From a checkpoint of a small transformer trained on Wikipedia: 0.988M parameters.
Each number is 50 + 12 x the weight over its row's rms, rounded and kept within 0 to 99. Layers, rows and columns count from 0. The size before them is the row's rms in percent of the matrix's.

# layer 5 MLP down (transposed), 320x64, rms 0.297, rows 25-35, columns 0-63
099:56 43 31 62 62 62 30 44 32 34 53 50 74 44 46 47 51 38 57 42 46 41 40 43 58 63 63 45 51 51 54 57 51 53 50 49 67 43 48 57 63 51 43 30 34 46 56 35 81 58 67 71 44 70 41 21 45 39 54 73 41 64 58 51
096:49 54 56 50 55 43 42 63 43 63 55 53 50 70 46 60 51 34 40 60 72 53 47 48 38 59 75 63 65 74 61 63 61 35 68 28 68 29 68 53 60 55 49 43 40 34 37 42 51 55 61 38 49 35 57 59 67 48 60 41 71 54 59 64
107:47 52 50 40 49 74 37 18 45 25 48 29 46 36 43 74 51 44 53 39 31 51 55 35 44 55 46 47 53 51 49 53 74 64 60 53 58 66 48 68 52 75 46 56 35 52 67 55 52 49 41 50 19 62 52 70 50 49 44 49 45 46 51 62
099:53 35 49 70 48 61 41 58 38 79 39 30 28 53 61 38 52 48 56 27 34 47 61 61 48 66 67 43 34 27 36 53 40 56 37 67 39 60 48 57 52 58 58 38 35 37 64 62 57 47 55 46 37 31 60 47 48 35 41 56 63 53 38 56
082:42 62 58 30 41 49 53 51 49 36 31 34 39 38 40 52 43 40 59 68 62 53 42 73 43 44 52 55 37 69 50 66 67 35 38 65 50 44 56 29 40 58 45 53 58 45 64 48 42 57 73 73 43 48 53 71 57 56 45 47 16 47 38 41
097:68 53 42 53 74 62 58 49 55 52 58 45 45 53 58 62 60 50 18 62 49 66 41 62 27 43 66 61 61 61 43 55 47 39 63 64 36 37 37 33 68 44 73 52 67 61 43 39 47 64 30 57 53 37 42 69 58 55 42 64 37 45 56 59
093:56 39 54 55 58 50 60 32 48 48 45 45 68 49 40 40 49 45 40 59 48 44 40 57 36 61 49 51 45 58 33 73 39 60 33 57 42 45 42 55 49 62 55 49 40 32 63 57 97 28 58 60 58 67 67 51 30 48 43 37 46 31 62 43
101:62 50 54 62 52 53 54 31 25 43 62 70 65 35 45 64 50 57 61 60 42 69 40 56 54 58 49 60 55 36 68 46 63 64 70 46 47 61 58 70 39 45 60 54 24 56 44 52 31 36 47 27 36 60 53 42 67 68 51 54 42 33 40 41
103:70 27 41 27 56 55 49 82 63 60 47 44 35 46 48 44 48 33 53 37 38 36 52 43 72 48 47 55 32 40 63 46 44 40 57 51 46 41 47 48 54 42 55 55 32 62 48 34 83 40 47 62 52 57 74 49 58 53 73 44 39 53 50 59
085:58 32 58 53 67 48 48 40 46 54 44 61 48 37 45 55 53 78 42 32 53 32 52 31 40 47 52 62 60 33 53 65 44 41 55 59 51 59 67 76 36 48 36 46 74 54 46 58 45 37 44 53 44 26 52 45 56 74 36 62 66 44 51 77
113:52 48 66 60 64 61 20 68 45 46 46 67 32 47 75 48 43 39 50 45 55 66 53 51 32 59 47 54 59 51 49 33 54 65 58 71 47 44 47 49 56 46 61 33 57 52 54 56 28 56 45 48 58 42 26 62 54 37 63 43 67 15 51 43
# layer 5 MLP up, 320x64, rms 0.255, rows 26-36, columns 0-63
097:62 32 52 26 50 68 51 73 51 65 37 49 44 59 51 20 60 65 50 53 49 69 48 60 65 81 62 50 33 40 61 44 51 38 53 42 45 44 49 42 49 79 50 64 52 35 50 51 53 43 63 47 48 59 56 50 59 66 51 50 70 35 33 50
104:56 52 53 57 70 40 66 32 47 39 50 31 48 52 51 66 45 62 45 33 61 42 67 50 47 59 47 60 42 50 58 43 49 65 31 32 51 60 57 65 60 64 48 53 28 38 92 59 43 73 47 43 51 42 35 60 36 58 54 57 46 69 47 63
099:38 41 52 46 57 29 52 55 46 49 53 34 50 42 73 46 48 63 46 50 53 44 52 56 56 35 16 53 39 31 39 20 58 34 50 65 50 59 41 45 63 53 32 43 42 52 52 55 69 38 55 44 65 43 52 36 43 53 61 72 49 21 31 47
071:59 43 61 51 58 53 36 64 61 41 49 49 63 47 57 54 55 52 54 38 46 53 56 30 41 67 51 51 65 38 67 46 24 55 59 50 47 47 35 53 77 36 42 37 46 73 59 64 58 65 43 26 58 52 52 36 49 42 59 55 77 60 78 69
096:20 56 38 44 50 41 59 45 81 64 35 63 34 41 45 33 51 40 74 22 65 33 63 45 56 38 53 40 66 65 48 41 60 49 50 59 51 58 44 63 54 61 52 43 45 43 65 61 60 42 46 49 65 56 65 43 46 51 47 45 79 54 50 50
095:27 31 49 50 71 44 46 60 64 57 49 70 59 53 21 28 53 40 57 25 40 48 41 62 60 67 46 60 36 39 42 47 36 57 67 59 51 77 29 54 59 46 46 60 49 60 54 39 50 42 36 37 53 59 58 50 41 53 67 57 42 42 60 63
102:45 52 65 45 49 54 66 75 44 60 54 54 19 45 40 58 65 49 67 57 56 34 35 43 55 58 43 33 63 33 32 46 52 68 45 46 52 46 63 51 44 44 77 26 53 42 63 64 43 44 56 48 50 26 33 48 27 54 47 61 59 64 51 41
102:42 53 54 30 42 72 51 50 50 50 65 47 37 54 55 33 37 64 59 45 42 59 48 48 67 65 65 41 51 37 31 54 50 61 44 72 37 44 29 56 69 60 52 38 54 52 52 37 76 54 36 53 43 79 39 50 30 28 50 72 56 50 58 48
070:38 47 29 28 40 53 65 46 48 58 69 51 56 69 52 36 63 76 17 68 51 69 60 60 62 32 48 51 60 57 44 46 49 44 62 51 35 50 47 50 57 53 71 50 56 55 38 38 64 46 39 40 62 52 50 36 50 51 69 57 47 48 45 21
115:61 44 77 88 55 56 59 66 46 59 47 31 47 46 54 57 53 55 47 59 47 70 52 46 47 52 34 34 60 47 47 50 45 27 57 74 53 54 55 64 72 59 50 35 50 41 66 44 62 67 67 48 58 59 44 68 50 51 65 41 39 66 50 65
110:59 48 51 39 35 47 56 53 60 56 47 68 40 50 40 36 61 44 48 16 27 45 64 38 50 50 46 67 42 29 54 59 41 56 58 37 30 52 60 59 36 62 27 39 45 37 64 38 44 65 54 51 26 55 48 54 65 68 51 48 51 26 56 32